Each number is 128 + 24 x the weight over its row's rms, rounded and kept within 0 to 255. Layers, rows and columns count from 0. Numbers have three digits each. The size before them is the row's rms in percent of the matrix's.

# up: layer 16 MLP up, 704x256, rms 0.0656, rows 695-703, columns 0-63
# down: layer 16 MLP down (transposed), 704x256, rms 0.0594, rows 695-703, columns 0-63
# gate: layer 16 MLP gate, 704x256, rms 0.0688, rows 696-703, columns 0-63
up695 102:124092156106139118165143098135093106171130141119139120110114124128129140152124159100102141109129094145117145144083112134149125121147145173097181132097156133134156144105116157133134111101171116
down695 099:095152104136107156111136079133146107151065091128101157143095173113151125121157180131156095158103128112148121149142133117149116120100169161135147080104113146112089135168159118149143126131144132
gate696 097:144125149112117153112081153113137097074117152147151075081120086132151137141108175094154098075084119150121121130152132136114153168143125149108134151117120100156166144159143139131148133122167118
up696 103:095166115132137139160127150128161142146136121130120172163102097149153119118081118158132081129118144113138150152154123107121164147129146138122094135105085130129117137124136103123110133110132143
down696 105:099129103108145136109124132128169091118147153113128159153123101113110114129129138126151148131097143133080146067139107118122136116156117159108136114131119172093127132124120119114135137126160126
gate697 111:122144116129146116124118154108116124151099138138136155129108136126093095117109122125126127107074161121098116123142083135145094152128112109143124123137134073120131174075092155115092158126142125
up697 104:105171132159124196155167137104154115146135124160132128143097126149124163172107158170096169122106096162078133144110116093118129134096118136128100109106133119121121085080114148084119140120142141
down697 108:115121111160075134114154124112159138137122145117094119115154132160110117158161071153131164100117144142156135108092148094111115152120115127143151127092100165133128109143134102130111120148080103
gate698 103:145109150117108180136147110085141114130150156132091124084144129116126140144127119107160159141159125091122113117118128124141064142104107110138150100105112137116141113111093087106132149096155149
up698 100:097098089102151115102138170144164111112118148130116098119069114113163129145111115145103160144160124116114131174084157099142143138101102155164144153079159117104140159156128164129139127180122131
down698 102:130145105113122110103155155142128076126143159157123139157093157112136094165098122154172159118131175133150114121121139111143074138107187149157159124114104114100120142109100144120119107145132107
gate699 106:162107129105114134148086135120140138158120115127128120142134109121103101115147107099162153163086123119118113100115121163121082149136150139090132146143108090087143156086145122124109116146151125
up699 102:114129113137122126128168107105165099159129128111127098096143125132096118130132092139137168156097094125137145112108150085100081133112131132118119171130114073095146088129187092124142154093149148
down699 107:092123126154126114133097124118095176121131133133127139106118127106135124122114135136147106135174133137134115204175125162154106093194108125151102096104180168118123131146134144101152120116170139
gate700 105:131147182137116111125108153115116078126101141145145135091128099080102117086150073132118125111146130162128172102132139158147134140145088118133100143097134135100137108131143104146179108122108175
up700 104:130125116132135090112127159153120086073143152144140148150129084148179095127122159112135163088157104116119101128135131125122103162128158149109116149126105118138115129115133165090120111103122147
down700 100:117123093111140099132144172093082155117095130136129125135116168136142134110102144138133105147094095161142169113143084130127108106139105112157129148177121109089148110096107140108119138123136111
gate701 099:134138105148151119141108110101128126136128112164087111163142107061131091115205095115150116089145141132090159139138138128103140125149087147093156128137135081129129122058110174163133171090125153
up701 098:109115077120154127113132132097139150100159159129132099117139177108154147210137136153171094115147122112117168159114158097084140130103134149142126141107129156139104162136126141124107116139111129
down701 101:130144126091142137129091102155137145127139144125109125127132128140172122143144152124077169103138074097135112182147114139130128138145138108132138106130127093110090125133117125163104128129121117
gate702 101:117096129095126126166078154141130124097080159141108166098161110137118111158132137111106096115098081139138158115143092102137175105106140116116101110115131145127103099125147116152133098132097155
up702 100:157127098126116147235104137121109100157121151087101108104117124183111134112126131082129125135174122133146111118147069122069128123148193102098149103159161151110137122102130115122106119118123159
down702 104:123105076117143153125131121143166151113135108130120128166121124155127156111140137093159154107086175132120134119145162152106137124132162146153148118141095103186077106151113162100169142128120144
gate703 098:129121143140127112144120079109082111131079141150138092127093084138100148113158142121135137121108125156138106127124151162142130139079123107089087113128106083099132147115140092120126165120105157
up703 102:105090148095140127121113116117090081125111135111093089159159117130113122103103112119119110140131165132105162128122128098152087128122143121119159127143145094104172108093125124112073080144132145
down703 103:166138133103156132096161158103106123103170103110083144130122122176149130125147083115118131126130123180145085153135139155139157150130112122157121158159136109138103146105087131127169097109103120